From a checkpoint of a small transformer trained on Wikipedia.
Size: 9 layers, 0.752M parameters.
Architecture: LayerNorm before each block, learned positions, tied embeddings, normalized queries and keys.
Training: 113M tokens, 6916 steps.
Each number is 128 + 32 x the weight over its row's rms, rounded and kept within 0 to 255. Layers, rows and columns count from 0. Numbers have three digits each. The size before them is the row's rms in percent of the matrix's.

# layer 5 attention key, 96x96, rms 0.121, rows 92-95, columns 0-95
084:045080107120115142148103127185092082138137128169103138162120153102193137148170185101187039092167160159081136123147107121117097106104136092138176170178121147126064074149178185127111162125126145119132161159109118151158108148131144119110092128145110138101087079112119127147197122133086139141
121:138073062046162137155088125113110142108139090107104143130093126103100111128120103139163152113079214134153161122102149117206094127164168127101133103146165168095142139146106157140118142127189130086175124116128170122084181073137100125198185127176101134098131112112170171105087122089094125128
090:119112143046130088107090198141055100178170094138150110169103124082076095106161133136162139187104118217155111140147138140155156142180149109101067124123124156067089139158131074175134097162122106103148153108108176089138085108131131105126132142139116119147108129125196161113071144131108129135
094:134169111141187099115091171104107144109182138121066171155134100127115134110162158105135107103133121106199097095171088146146169136081141143143156166152085095142158100129136114145132140126165148086147174157049146112075081080177126097176095075125077116147100146112170099060094178137137152161
# layer 5 attention query, 96x96, rms 0.121, rows 93-95, columns 0-95
100:105120089101077116165146134106076139164137174170078137093169110116114097143136182121137101090145132126097172116088152122137133155141152119157152163115200145118162111155139180160097158193097112144200112121137205188121160065104078116094150116086107085085172092142121141090124077140121122096
111:164084104142092132127133124110168191125126153110137130118129122184198109142162059178114122147043137168144124128092166117070171076132114147151159125096098088116101139146146069152172108191117138187131095126194111094154081129112161150125125085146153127125104147156161099133155109125067065122
087:128154181138104173114144099154125113127108184106145169190192116107126095173096172077092138100108096151137123068153105103093159168118076120065182126100102098189096137150121116152111138170099137119098133102140105089079135121125141112130080126104120110202162172108109065123186129142073161095
# layer 5 attention value, 96x96, rms 0.121, rows 64-95, columns 0-95
094:129154111110145109122095122159164155071164121177139139114153128073085156099113105160206188129169116066165130172112144129073127102136154144144163187150075090040083139118102081129133136151125182076106096143150106167151137130114151099126103141104119213148142137095076125127096115125173140114
101:110174116079128180135192085136097132132178092105168141198153173101129114133105118040136136132084117168145052113152168144154165115132140123077098149082092156108157151110143128142096123107107158113085173161121110111151155106096075112212117146145143127130144160088119121115194170124109105082
100:133108100110144108203145065155142232098081117164156135106187094119139116124112115156141105113151127100105117131168110141158131173118094162152124084112100135145125065125117141108148125120197141077060142142178128141061134138136109153099155160156165148086172099070101170115113078157157157092
094:076154103106149129098167086154083049179143208125133123112096157114184116166117127112150090150129185121121143118124155139136099071185066168147124082103131175132087117126155105141138089105182119167161152157103133102129102180115169114136067158149187133101131106095143134089128159126189139086
101:129203101129061131125097184133069151117093100165130161119132174132112156153142167142164143095126101132179114116108115139084095165073123095126139085139125093140146178152125125110072108116126101129083160129142130161059118124083054123176115190124109155110093125104119157177091146110122151225
102:083124122098133124132166114154108176121063104121184136102144138099124120088124068132140095110187125148120098131116148127101140093170117161114078152156082137194176118141142046138121149083090136110120165124107187202100092107153159113152152158081119121122098115101147139171172116207068167098
100:141141141098160113180147114093123098136125145168090120117131116163104149129090142201124102146151119106127143160128118099195148178100054102121071092122049152104110114127194092182145130145113146126154152088130093221148143166085138094098178085175133110154157105068171119094094116142150125135
103:185075108195136105164109113119089163105167147186080171055126119170177136147109117096145191134131123112111134142100172119112167149126130091123140123125195178169077063085096171151172154081099107133119105123127115104123071169161113108082115133157124117130101159140167132103097107146092068141
114:144057138085100139094155132168122107089146152093102175115138066114107107089119137114121134150101144134143081190196118152173172084121126085094124146080168129103109120108151082111140211178126083145109086125117167102172156148172154107110087139113168127127171169080143136163111141183118131061
109:099047135101071136149113169212139157096105154144088156129094149144085112127080109116117147087118181129158154179113184128115139105071087165100114151099123183105113077188123121149146120123119051128131122146131151128138143125099161108114050097187142138140145112116151146128225120119144126137
108:092114091165124123126110169104135122104113112119084148137199103135244102143144108087092119096139113122168151152143165134192149153128148110128145081130053139131101123059097110133113119122100138176100058138170141162109128198114178200116112118094141166098091147133158109129149101170138098102
123:087157112139094150137123145093100171139100135127139098187150152134075101069096150095155153129122109141110103108164138099127115104086180126167137152111066087097090108175124178138118177128110147165127170182124094085187104081086116145064148125136162161149161161197120095088158107067161076147
099:090166193173161195165143208135087153155152122090100100104108151115099106103110045146171110198119091163124168099146117138097161134105163137116108109131074122146108077153119112089132128107086054086089186154135132112090162104128136117152160163099168144145094137169121092094118164115120131131
106:147175144098116175089071171106123141113098118140097182146167067058163134142118120124159198135116094104130150151117102116107108124132106133148126073149132169120147151146121119177102114120122106159120178145149137081165139157109118168183115167097097163086125070104135080115174226145055089128
105:176101144095134124110105189115113131200191145137098135167130109108109152109164071084172092123109112148171127166185160130144138184117153128127163169108117116126102081099174107140114139077115132133106145055104109064159132097150095105115049138210185120119179095153133130093143108118127097121
114:148133133139194164172176083106055132131139067137133153113128161131105106164172165088146104155175137159175185139116081123157103107073166106087094156111145079086107189090156146131160107138087066134117151140152093155139118076132107198079131113124110141140148113147126104086162087154102134077
121:128141152103081063088119076178115159097135091143150161109095122086154067157063120097127109141136126124119163195130154198116074175176149129104149125108115142146133096137118141129072153121159101118059109119079183110144144203113146127129117186106169114164151132165152119151074149101154179146
106:164127123169155093124202148111171106153086162145162201089150133181166151127116102150085144119128135118113157128115148183148103172105128072106087140077093092122148166125079141084159065081126090083111109151109167147130117145169149142112095115095153116143144147126100119135082057147162203074
102:106126128129100180096161109188081093107089129101093088118119125183157151129139043109114195107077113118143123092187061174180083112134134121125101135163102117148133138177128137102143135201132162146159137158148149152107159153140148160166182143093150104065102096108142166089125071120082129112
107:133147150143143081140157132101114150098144117154158136138134039198146162098113157123185173153153108177169070063140081119152120146150123181141052120138094111092130179072126100087163095102163123142105110163098089167127108096078185066125129146141129154152086115112138133161098133136128145179
106:152187116216159129160169122120146163103114083122114109073111140119050172157128129150145056121156138168083156098171084186109145125096089083120141150179145156126122088162148115088143091114134126163110101134125147084117121136099107060117171100118136149124202132176115134165130064117096137159
106:071117100088195132122087089123099145159159115153172103129112139152108173169140149123083094126173164135092197140115147169135087103133162129132025124146204166104090156114111126148082111139165107099105122088168170113096151147121196149121159117100136152132116150092149086170062104145109119120
096:106107097067080144140159105116068169130190084093153092154133117137204134111173156126189138153167177073149131071114143100142135132111108153169129132139152116081200179131087113098126115155094124189139138157149147183129146130093115167142086129143066126142138113139129105119138119112064137055
112:077153130100174130091130187105052151135073098196157142157165138128178133137145131137120116126142165168109109116083150140130166062175145112109051181122169082129081110105100115109086123074097137128071106164141149182115148128106097210139093138077156163148117111119147126160144134158127137130
107:132112104160169128112145107117129151171169091159103128165110178108073142182178121085115117067072143097126111078084124139156077075159174126127184096143171136173127121204084161115130190161110085060155155120114172114132151157104119151124137115117146138112184078089117151155097128137084105139
109:030171116117185122154156100122116075094116094112130174089146115164145147132195083105085087125159116080132122173087151165111083162145079178100136107143161138118131145162111078093153086177118088113118157129187127116171157099172162143153085150197145086109142130151141118114162096139105115118
095:126149178133141132032173120136136154103183069142111092167139128133148202100161146141129106143130089134138077082094086073142158179095137116111159128095104136115122121139177093130133081130128120088119120148088065096138104118154148143080156135213126097148093105129177141160154114083186173159
109:140127128102133145187138164106134140066062171126157053148079123108145092144148112135129144162149168110175074079146126186128115094106111142155075103206133091121161153117192125144116163093107150154136072109097080131121115121162079108180111155115100130160139109091137106135147088173157192170
107:136122107176133124137143146127123116141149172024169092101093165137174116137167124120107135152152133058149194130096072117158144092151167160138126117115161151128042094119155173180193119129089169122124155116116141101093135093103121098151207147084104105120148099156142161096108089133184123147
103:128136065167111155189130111096123109113066145107083103132162080171128126145097108200128143179174113106129149091110103131126173148131087133129133104142122141113084138033126078134112119184108123140199121121104133217067099196105170114173148132134140108135096102148131153102122109161143146168
106:122139113181154154098165177144153146064129160165111149093126142128074105073125173135109110135136118153185118136166129141137068146155217144134097116107163108145122130129136125217169145112142142098122081073167121126119100191113043118130118133138072158123165084124100094111114139054116158144
106:148121154144102098115160075150107164158073101155125133168145177098118132134176098121101118064148120137133043112114144207109098138194134121149095161085181175133153155203164107076096097106108142136133133157116121135145154113086119158118094119098091155147093188181119104086123098145124198131
# layer 5 attention output (transposed), 96x96, rms 0.207, rows 64-95, columns 0-95
086:129133158091101136126158164087111131190066128138109102160131098150177105128138079129112151147103098165126084100182157101120147115127148169126177131093099072129214124146087071130080142162050170124139090069132146198085124144157142150119191127091185121107109124117146116172157131113106094139
103:160136078064139108152152152120087136122086170149069112113148155132091134117122118197151123114119127127117111182124088171100172209100148092169163142208125115098116112199131152094108138131135107123130075103110184140111099183143110091088065133114096118118125099167168174103089124143169171105
102:164168131162135183082105150105115082168085133152162204154158101152111118102150093114115103104110131139130120127153122140130145115169106083160151174148172127116210144120133134148058134160068159126134096137126180110115169042125128104122116097188088132126072108141097129097160123045083136156
091:074139135161132112156182135092180107056098055148157135167066108152125157145113160117111112139168159134105078122090085146117209115077139127167141122143132140139092209153156128141170130126170078064113176104161131161085152076099108108127088134138130170149125126135099102111157079138161115118
099:128111125135119073042117129141081119144159151116122106131127129073120093129207077135094136172102152154144104155146167114149182124180106157133148136115123123115134089155085121206172125151128145104125084058079143160128159110218180098162100120124129098059129104150147108140147168137078161118
104:162101068140124109115104130137138135143114144135100145149095124124181197107147126101128109100059118152169108150202087117147164129120122098160108134169075182103040115134111155142171110138139149072121148156117093144087143121150107183114106074132177113153107124152150159125057138052201154144
092:140100146158106150075123124127192122065120086190107106127111137210120063162150146135102141162130142190120145122123102178092124065140109118150193111152129135127076173140089144103111144108079132179151123165178155076164120122093067106144075132151134121100094136143107143168169119076157091113
108:095189177181111144108132111180181108111139156119136106154148097108075115126151142120074130137090165097133096069138109105063068192109038137080095157110135126169107152132170102120071138169114118215146159129105093127105177115102172115143129112140159147145159116139109174123147085143142148137
108:107176090113160178188124138072114085139118166174178076156087129118129134147131120087107156103171065108115146082189099081105111144116101092161140126126105106128131161106123125098086170152135199125137160137178102125111083118152097159108120094140084141206101127140103148118100137156120228124
112:175127114170164168182139120108132076115134103115157128116024115160134106152164169085094105105125156107126100093115112077157093147104089131164148145185180078123136100080107172072163144153189079153197132147158156122088131145134157128157131096097158140129057143132127126159092117082118155112
120:131158221172139134084115148105142109107175155132158153138155135092091110104088121080083149104141118119160086129202079140054128177118103128131114192115119135164137104151148154147051148085102170170050137122114125121071095086167118107169136119152127129135154169092135102160134156099116115172
120:133095164087091159161212139119097114141124132111155132071166132081131127099136087182121107138145177078143061139098119158117093167142159107175158108100155129104131102090148151079126124077063106186143102148117145138129135192173188106125134208110073145090089152092117115162113136133114129156
092:151115055147115136201132129056101128104116112126138080123229111124153159149148093127119095157099115120113106148124158163118118112123103123081121071134118145134050075119167152127166085108161117117168137128134157127107180201172163134103122127106109141065125150159199083190138131131112161137
103:097151103172160055117107133097109142116141148147142088130098154082128120114157136098181062104140113121225100080132139137120143150157113127145173123154108078101097104197115127118127162116130157087128092110145134135098117181179107125114150163159128095041233122093140151127118183121099153129
101:072187137138115149148214103090115050125074166156105066136153134129143152176166139156135120100128137090104128106141136118077134135159168109114132120093179120153122117179191177131081107166124108138187068155156113122111111148127125161111124134075084134054104117124126193148075116156115134123
118:162093118035178158166077139120136068126094129128144116114165118084079144141094169129097121162167163129076110131126111069106097135142142148134116079136162186106119123134087197128118121183113103155130139108097137130146171115067108079176199148177148072106158135132133161160136141128162075138
117:102187087136127142104108182121134123163138105139103184116119124089182174134147121083103139088092153089123142100118153139141207148121096174146140141167091073189129133089117109137147174224119125115106163131117095131046061099160166096109101133123072142119109154111088101115149128139126189132
101:122166169119209178114136179089143107124134138104123148162214143135144129106126172067140158141107076192088080126120099113106167157108109097073118149101147151150096120077129115170143172180083121096116149089092142074161150082098102134145064105143158179155084160148131129109142131098127093132
102:158156185115109113161119156108152161128101173132219177098129100153099115110124104156100100149141045130100103107159097112123168128175101095064122140164149131114120149143117068100171088062186208095119146154127112133151128105143090116142129121149080124134113149108158072169129151061160117161
105:093088110145126126092144102158113127130145090144102134164177151116148116166083093177086138107120114150070130162129176114124082167169109070134180058121101097137100080142084118198129128081099180083116141113124173139158152171132144143141121138086210129146119185140136169150137128115161049094
103:119085093145147159118074123109127167078112088167157116096209100173120134125155094134133136138045185145095126170141172159152096133151107174144120094084187106122128141091132151155138078142138122106216174134119114101167166094082155128115141126144104132121093092100051113100157160131164086140
104:158154155147150124182074115189136150129132045112121102177110112111091155124116163111062185140178097117113180113118135120128134127130120136153141103149071145161109123124101143183164127204077117104151177133104092107083103074117140106131171096126100077126156108137122091092190122103206113158
093:132151152094212083120124067134173126181077194120103155113116174127078093108036123163119119157125156174136117187136118151104146121112091144187122087098111172144125110073131145150160132079131146165111105108103135150121132114102071087143148148137146085134120127070150136189142169134096124177
106:130126099131147113112110144148108160148100137073116151134151073109082115092152098096101185083118065137164112166194131109153174186131138101183148084146017175088117091095137119147100168207131152145083126147095131140088119155119167116148131148091153110094173136168112126143102179122145130136
117:120120158157124108150104196121091102162134146079149109090095101110063099089166169189145080161191095140087141148109174094127156119151123126144066143111147153131132188144177120141148120213127125132117157124133073119104115060105150104086153170136161069128122119102164089104151090105119178165
103:148078130146131123158093128058145094111070120155105110112175112113083163089114184096111072126192152112152171108129033127160131128143100109136111140137156164110123130139061146185156124165216165120208127141159129151099153115138069146114101107126110195093124121119137150111135143118097105141
096:150048123097124116166135134128166110159129181134134080100202104146143091141101078175112062121119117135122178162107162122109052106174186116074133135140148150094130164140146154154112127135136062090100157093161140193115134110102107170172115127096178123140093171122102162161146099151089094086
113:121151101118093083043089062099152178128128154090066155143113163124098135147136071121116151157117112131156168150167141093162167110105134123129152128123123122123155129102099096073124156078099159078135122156147211126192165137119143171157097211130089113131071145128176153155132129099176120091
106:099168116108134111149139152170118109134115110120106172095165078165108114186139121145100116142124177121121151105081105139158097041102145132076069172108166187112118152123088086132098165091121171152137167104158119134135148082162172128145120162187117122113187144138140045135086085103183087171
106:102146165152130077091045137133215118089167108178145154141118093118164116114136110099111124186110114138111133160151098178109105097113115107171090165102087114116144088160121094136125155038144183136143164191144149074169156149099097103157123107136159134117160145189144099145138120100114060120
106:197112111114097046102156129157138097161123070143105125106199113117135134142152133175095168106111120091137182124123167090129178138119064146116207128069142111164153124150121151093104170169070121164143134123112137100184135078159124138076181159155150094130107099102149072117091099137123154106
107:159121087098170094100162149124120200093125153125159206099143154105111150013130137146137151108114159134113147128125140060185205160161174137155084120145074141078125138118140157118108159174123119115130141116119141153120121084149158120088092071091146132128102143120136145092084103123141057156
# layer 5 MLP up, 192x96, rms 0.233, rows 0-36, columns 0-95
107:113124142160155144082181173206181097118153141153167154092172182099156145185106088159202124059130094109083111149126171155159149099089102076115105153144182131144101133092053108118151109174131153113142043094118111143114128109122121116108150146116173134068121101114124143119128138095131121110
087:117146168206121192129156160107156108127152151111092117157048119111179110134084113169151118149143075095138110144119114191084134084126138119169052114168111083140132149182062139145188118082098182139124086161124133120152079150125140144161090093127110145120143134128123090119184135085101081150
101:093141144130132193111151117135140168107112072160129108142151153083136025100123098050157188125172115131111221082142116126118137123154145085138102162151134124162161144146114161200116106122053117160136182144192133111124154185116127151101096167106112118108115125115112088121117130105089117155
108:064138133105105146146151133125176110101070073130165143043136140082121128117135171135138119119152169173123168120134132096104165182101132143126148109075103130179130120150099130084142109126126115096116189027150131178153162152173148107151077117097102025163144131149112132163097156121137139157
106:089117124176091180145138107083191142123161113148217124129133185006115061130092072134146193146114071135125174099063135095126109143149128163116148118133140149158127094145093183144153109154129138112156126156096169142136120105154122115123091117158110100145107195104115134120147105130113124105
105:083154132161050142095138093146176076113139098092128073159082144095236135112143152116148122181110111088102142126162171085057107108149147155101172106110097126174112136113067137198140173132140082133137151147153160143176107149142133170144125121127124185131116138118124161134130154136107065135
103:168086198104087110161177137128121135099094129110120177164062124132136190134097158164157121107142188122110126158173184157099107076108120110088133119145122134123142111153072088145097142138154136096127095178068136168167105129144157048139077094176180132081143138107092087107170119112100163127
089:129152138174145173170147112141104191123110116120160127098110142103092210197149125168134168148123133154126099079109097024138149163090133209134072112089076083142158122118162097121064136063141115106129114110114141161147102128061138161137084144119139120109127154114148113102111138117097114171
113:178114125139124145121149178143084128084084198143145133136077155142110161136135110170115121118153101090172192153175161075094154084072064134132089106159094099142111120182149181211114142115093109108083090152170157130139165152062103173115099141130102126140114150108109095117159080131133084133
098:121089150141135088146114164118170127103081189114145145093141157122181111177138165152104126165151142134076139114140132144111094125094184094102114039163104092154103089122077154120159201097135167172116180145120117116154076106162141107121115169107131149190149081112093156078064097123184141118
100:107143129172073146089095162184119113153081118195100160140149211111053104126148139113102074153147135145093156119134175120134108118105128108108130099119100149121098122111129101145158160157150105119144096203181137201124072182104144162119125129203113135151110121090119079135048122137102107141
106:131109133189124173064184102172117135170095096070137079073212151127095100134107140154079151148136120165109114106149094085144170090091163153076145095107104133175105091094145135189174135157144115155149113075165141143087084130184109110114127131098126133178124124167104112105109167077148133139
097:152146086149153141124148118106089139150146136159155116123087122181123187107073124094149121124183108134189112120148125083172064153060122173136118134135102108146119107172135140178167123062133145149103129077074137139153154127062128146187095104113149126127156085145146123114097054122093172217
105:159145159088072103114129110159218109149162106077158105138114148146115185152112184132130142105142165166145114126143181166137155089126157135087148093056092090151107171106145111168165157104120103146132048076118103177071145111133140167142127066121160107078138152135083150092133161085121139129
100:074139201141125078076155135118107124113118135143060141143141165110164145064116138117155132139135132092093154111143135089047084114129171099131142127066116109138157125127101144135170189163129094145125154052180201108182120140125174186100125098146155111186156161086119120119151107108102131087
101:170075103157123113091135131091122153138127135095204126130107138119066179118112140172100070172160201203096070054127120144154172150135114133117118168071151090154153118094134076108127126190149145116143064157128139105118172134177112164126150113097172087141083127115105106093121133138155150134
099:168161144103142124121185111117137154115086075110109128123157135116179104128116163134187125188154097096118127179173122165111150137132169173127062143115179114126196088032159105091112146119168135145063137151056119125097104124122130159103131121154128099115140159189086162076079103112137111103
107:121134139146076101104168134132190126201102132153121141155126083113123121141139072099075148168081138089048180130167167165063163131186120165120141165101140139107158103109161163147100126134154058175093102149145144158103118153092127124154088077137145097154161151113142090087077135147097080145
106:150108158121150112135093109092116098120119058135138166144093101082079135118135127147211126181132163134167070139142148180095065128098100160108125135109116110164163152183101131161085209139132137065131152158171197128077136157154109135132114128102126078184094135129192113112094113138098106098
101:110094125170168096127091096070116107117071155143148168130115137095180101148091123108133168187111136131080186107151134070110166157175128155103150091191138152142166091145135095187175150101073100185181114139108113118137122086125119137108088183105143184122174135070159130095114098092143104149
104:142146149049105138057053120124118135118099129093132070145149174149120199109115155106084114165149129100119048120126129165122193090123098092124109136150146129126134181118099165141114165138088138047113142128115159126122157165186143109109155203134134133185142166111163118062161117122122127131
099:166103124098129093149157137138153145100148120124126128178117112113115137143151169180200110131130142128117135104131122099131169144171096136102194155173166133160168069174126112143075166152125086109049131089138134142121098126130081170152153120104137104095100073177087121095100065013132104114
089:120132119151165070153211117108184123122101146128089136191114157136179127072107166140139123143193091119142108146115159136080063135109125168122114128073180089113098134053108136156117168139121150142109079118119112085138157098116117107122100091140181112097189189168162137084135120145148094183
104:114127129157095183171144149130150144134138136138110139136128157084137128112224109109123177086173121130105192152069051142128142063120101114112125136118107127096106075130070126172110148085120135221111157141102144166119202107124165128132090095150120107158110133110103177170091099179084125117
109:121122117135099110191157117149164133167088071184117119160164184123100099177116105054098127148101114121091104109186157121139143152160065173106142112143193144108228142114090115118118123115201121142092082164167075098120088116117137105104101151106150123099120153114105142118087156143135075153
101:151078130130170109109176074138136160144070175168153077141114198059122131123115141102095142152112152152096081105108162076141163169151075115091115113205053129149146107083103147122124182154106136138065115157173129161149153096118087099151130114160149131166116088128139163145110093125117076147
104:106096147120151119099105105133194075183094133157145124075181153124074173128118133124179170150088114115133116094084112132109082138134129152113174091141200137147150125125102114103160180126095133093120129173117143129137046183183151157124061099166139178188130093083139076135100156118098130149
111:111164119088146064086188091160150099162080103087145145126126119103155065112119082123120094131136097106088133185139160135130180197161086135132096151142137132131146117123146167168153098148105072124087120149132086216117140093140152172139112144147135067139120193161179079107162078129090117130
099:146148118083078151125147087119142151159123160138176120122161138040101185129144111076143134117134105116101072094188096146120168126076138153130158053151176101113170123106160132103165103164106128143079189097160097136176101127122131167149118166179113169068081144174069096114143120153123112117
096:101114133147132136112134153116151165137100100136123160121189124144109123125100151126099107107179048148115173081060078108046149137136163162101113094186110209128118106131182163155137140121152217153124117158126155137132112175097113176166118110113128079123064097085104101126108085136110176139
091:119155133141086131115183090194121174124110171189186108121118139164124159147032094114129168123113118161160127101135134125078125082034111079146136124123185181115126122107110152118151183106123112116081125101165161119116170168184106154151106099130157140149139095092145139053132102093112130113
107:162160161065119068157077089128190120092081138124144106160118127145128107084136134135120092146145172069137136099090137106097070153148048102114163134108104092192124165145144170139108115102134128137112154134101093149127163208138157140127085166124154169179093207110100107112145117144153188117
110:087159142144114210089074060157114131111134111155171141133070172121184119111119120136120171135148119128072099098136104152117124132142102130074137106102202122132105123113119141135089168197140083082135117117077162138119127173149089176172133161174090045123117151113180141134108155160118075114
096:175070188123139147099178107067127107201144095175140117154112159153148101190137075147134142135118097130140157130146098130126105142146137148127081126113098147154110116120102126125139160181128142134070134079133165170105146092172127139127115078120234137139069060060129089088152105148131156147
109:128119117137158132100112123154107120114091129089191135100136104142133144146043132133184171181122148115144105111138153140106100180126157189086124130141082109124121116145096085156094157167191052176133116131107108131103189175149154112151123086176136131109191145142035140114102062082146121114
103:119114154136170105085100102187085159100122173117136126067145120158124093141157099158134107139154149160119119136095150121118108136099135134136131161101150141203149094128133153108153130169127182158105139172094082085045159193078156158048081079126109100146051137165076129113112134168149102104
091:164174117138121154076196057118135092151093114161124101129107138125162156136112149161103106118178134158111158088123158082119140131115110099112095190112153147127109154145162212139060119127151071155116145139023123154157108110100113130129098073101188142116106173124155081101120171096107094143
# layer 5 MLP down (transposed), 192x96, rms 0.242, rows 0-36, columns 0-95
100:093124168166104111123113092139144144146148157077139166111172090119094161087124123153065136128140131190125113096177094096099121139126106121092112100158157093171147157122126108161068109126123191194139155205164118131097082128070110093138119119179197146123082089135136146125178060151112077152
086:137126051088159083147146147148123081098136129118115133154150081140095106069122157145210168150152102130141150118159088123171105178125159054158098093096114151084122111063155132161092136140187131090130120153165131170107072095089149157170154150094102143167149159135121108067096135174151159105
106:148151120158108104153167170178098077119133164084061165128114111147148109114134194152122128117114133123166122229161095163140103158092140130120121141109054092058129170107087113117112113178115134079209075121150143095124130157096162120088107163165085134101128118110140143166175155131101130089
107:133143122080128110124159127142117184124120118133115108125167118103093139120102085213143158106145121167126142104079115124104121129049143103122101178193055104112163121138096147132133144141139181138179030143096101136199153060144097075161135084151165146120140130112130109189124141110144162172
110:153137097134148130095124117113151031110123116113074115082125173152138122174155174112099066086070179092093102148091115126121144123146137139136177151103167145085122052144071151149126138096164132103140139116123091161163097127186161121127175122167128098120151117194153157081134166168097184173
112:115123143140141141071133115123147113131153120148096144104164137078099139165139166115102122113110126112123129066119195113076117068115105089075183114100154076079171209146163110146100144120133115117117135086181125134170144098035152185161211131145144163131140130144133129099173133169070122147
097:112163144182144188106084152092140054127170123177099117094116093139134137130134084073153145141124137161111086182112082079110098127096153118144182160064163110124142152111135128151137091173112116067152125093122102158181077106136142154071069171159077118112153144140123185101151141145171124177
088:126140067142135141142142158150179170093141123117167141149108151062108146127166087131099122203104103115119174135044180062155119138100117091119123107170115137157061098152124177154128107075135160122131113107160113091097101116162110175137125157144153124134173119118106158085098201152064188108
107:149099128154156154130104156106121160129096127110081153109245130108121162160087142169066175082077089130061130166125087087168153073154145107141149176086105142186136107119165176178100115128129131125141142095152102132091198152190144127096124121127127147122098104070119104130127159124125102100
099:143158145152085180129132175085065151149147124136179130141129033133094125074098106180150142113117127168142094131137166091139106080079090069165103182128164199179180137099170103121109103101141143144111113140124141146155146164110118170123135110142171100140135160105113096138166153132072067082
095:182094134136069122111171088202090096104145096154149158126200119075100120118113084105128097140130129119136151127127143162071119143144176113101096143206090137107128111106147169116120144154170116104085176201092122146140075139134122160127189177076166121077124112095136093158126133143184099092
095:093108143058154130138128151128164143153176125137126129143181118170128158158134129168057146104204121115184094151124102185111107139137083093089062073166110208126172110089148100174117114137131110147123047153117142090152102134100115163183129100113116137079123125129152121130070136097141124076
095:123083130080091113094102182128154124121174138136140138133113127125135099185080134093138107142144112115135128136171198104052136144179099153134157126154120096175160112189157036105167114146114136112184149115103136095180081093170093106142132077159103103139139122098144148189079116112209119124
106:077152131110182116125230084083085103093173146122112108149141102143141163058145092094161153164105131152130099100143165140111114050118116143164099172165141131124133199091108122102099187117116170077072089172117123133155130154131156179172136131083130124128132124111119101102158128195111117117
099:103110074155129149186115167099105131087101133116120175116179119164104080159148085137154161101112115120133142125103119146172143087132081129189089140117147070171112139131132153107128087082140189118103139167096062142121105152095118148131118125110149155103128094181170160167119073184064178213
099:091123069141126153138132154103055141158156123130077072104139147127178130163156161126119116125143161125105115162180096160102117148191104132138142143183133103086100106162053119098171181199077101170089092192177154161094160104086153157124123089126093118125083159115098096149148114095135108138
102:161092148201137058137116096103153109134093193135089091076131070173097148130121111159107169095168118105135201102133106099137163136211108108133136138116118116095123065145157167094102093112146167177162146119121108142132092156094147152141120060090160160116135091170127088186130159127139114163
148:112177112141138139091074156099156170149135108143140169153063066141117176113078098124097119146097122155117117082116134136120198095132124116156107171162138166123092160146230152123074168200115104128085141132120100140141115097099092115157111083203133113121119159149151101102105107112108109203
103:140141128113170134103125141091121143155123089154197082139117172118171040119093120138091154170142143149119193106140163127139120166100148100095126108181128118083108098105175101112073121098165154119089133091100162068142104143127071132091174184169147200075112115173081151141154111128102120173
105:159090099132128155111185106121118075109132119096133111086103087122111126165180129110145152092140106079107151143108135176086097076035124122150155142133091155065108115138118136137182166165162162115090087169140117134147137069110106094145160159137103126134192132197111157092101147149207189125
103:090134144042175124135118150141084142065123103122079156096209082138144106076149130105146157115132108116119147130131192143170120083136123136161088120175161100118194108166175136088109132134176138182129110126138140129134090154146162163139124072119114097079109162140099142170137037113151130074
087:091177112097099144118133116150162127145138117088167089169176113134224067122100144074105135116184161115162126086142131134146124136106089111111106103158144073169162164064129126170167091179146083117097150166113166130186094128141104079128071133122092105084103163168145168104163126155137090101
093:119150108082166125134137105123139115077109108120120158107155107145135142129137129139169066112153101185128116140146128158090148169085158102142097089191071082110151121032148084187137120187082097159086149090199131158125122149168091089144087193134111135133136089112138111193110113159177139124
095:112147201149157129141125162115156127099138142184088157146150053111067187093088124136153152131158172091152141122063147123144136117108168075090075111158138143149206121114123105129139135143111096129107098129108166147120088136182117088135193108136116170161112180079120078072114116066152098146
114:104148160185087148078110109115098103148122088136149150171174155183079086072107116112080137081127117121180130106143136079150136118206161097099129106135147138112122113098093132122168124117071054123162135160184185158156134095164156161082159125140136165124181132115141152141161078149101116059
093:099120116078104138039153166096123115190190099121134152073157130187120141122181120115124150088060160114101169110128113115151100124160129149112124148111158023153172177194089143139120129156154131098142134164110075160103130111129093142095057130124142126162130113188096140129125143125115168122
106:100120190112023151105198098153168136117122095135099114126149108117145196165135105060086120094101112082098166116115165143139104123234116158190149140157112091076112099116141111124137088123161139162171117106126149118120144153101123155135139181110143093139135086170126163103155152096089120130
125:075134126134083097135137209120136148152087160185148168118063107140128147113114135089123153113132173069099112188140157088107161122121068129255088194126146123140143136134126152185133097140086139121102115134138121110082140160093108067140104166145155137096103141117143094125158089100114148139
100:118128163098095128151059115172132128122119134152120185113116112036129136123114092203151167146138093193176179113150116096156134107115104139126159153146111168125163116135183095130135071163105090121117182141132143083096155165132114111174144126123102124150142081147142045128104085044164093134
091:142160104104112134139122097119122101128159139099118069127114139160155122048176125153219118132116165086136087119113170118122103069119120150150127163048115103119141103167146153080146117127100121148138162127079117089153128137135147142162105115078124098082176198117111159169209155153210112098
086:173149104129145157113144154172113122095156132078106100182128115112133143157162121111126121141115130141109153202146175171149136153148133137000136065160099121173120107098138153135111140139103145182067122134175096115151119085090123169099127144087145121050090164103136115083132158051141116144
099:181145119185158119137168098125089109131122145159169112102160119155127108168080148099043106071109137073151134145112125161154151137093197131108110085140206114072087077141141121143167147155120123138132120102132164070108093119162122158135175145125114099124141138118159181074028120151142126099
097:117068126144138104092130126139125079153141103164073132128133102133157156158132101132139097076154097165103176138066074104126121186134094110156137120122141157174120162161191191154106147142120200107107121198081114103146094132122134147166096108152092155141055163131121092054118110186167093139
094:073141132100105111181077093083078147071143077121142142158098113105114126107133140127146062107158132133148132137088109079107171153140087098110097055166151164124122159147160118124101173115187109090131099180150113158135155163072140174117169182150122111109130152161185133195195141113150105093
102:099119125156163144067100136102083095131077125156143162111167101137136106116078149092124094094121154120197110161115146076151081119117135139164190161104173119148166123154091117136119106147128131106108170095152076133082132181175062135156076100150092212154165144147106097135151170119158196094
108:108051135154120165122097178071091117111148134126136125119091129141182102081172111139147112073197152178146135103108163110155165155105122098112174102147128108118062184136114109137138156121145201155064094139179100191127111113092106137081161120095098131114120099125094194121162164122090149165
091:113115135121093055136102173141134190130102121154130134097158093115151103179094170140132110086133138124107105147094114147091128126156153153118115138158104167112123126151107118116109082161115121217204182168126162131091090084152150173127064123113119101129097142098174044146088157167064182107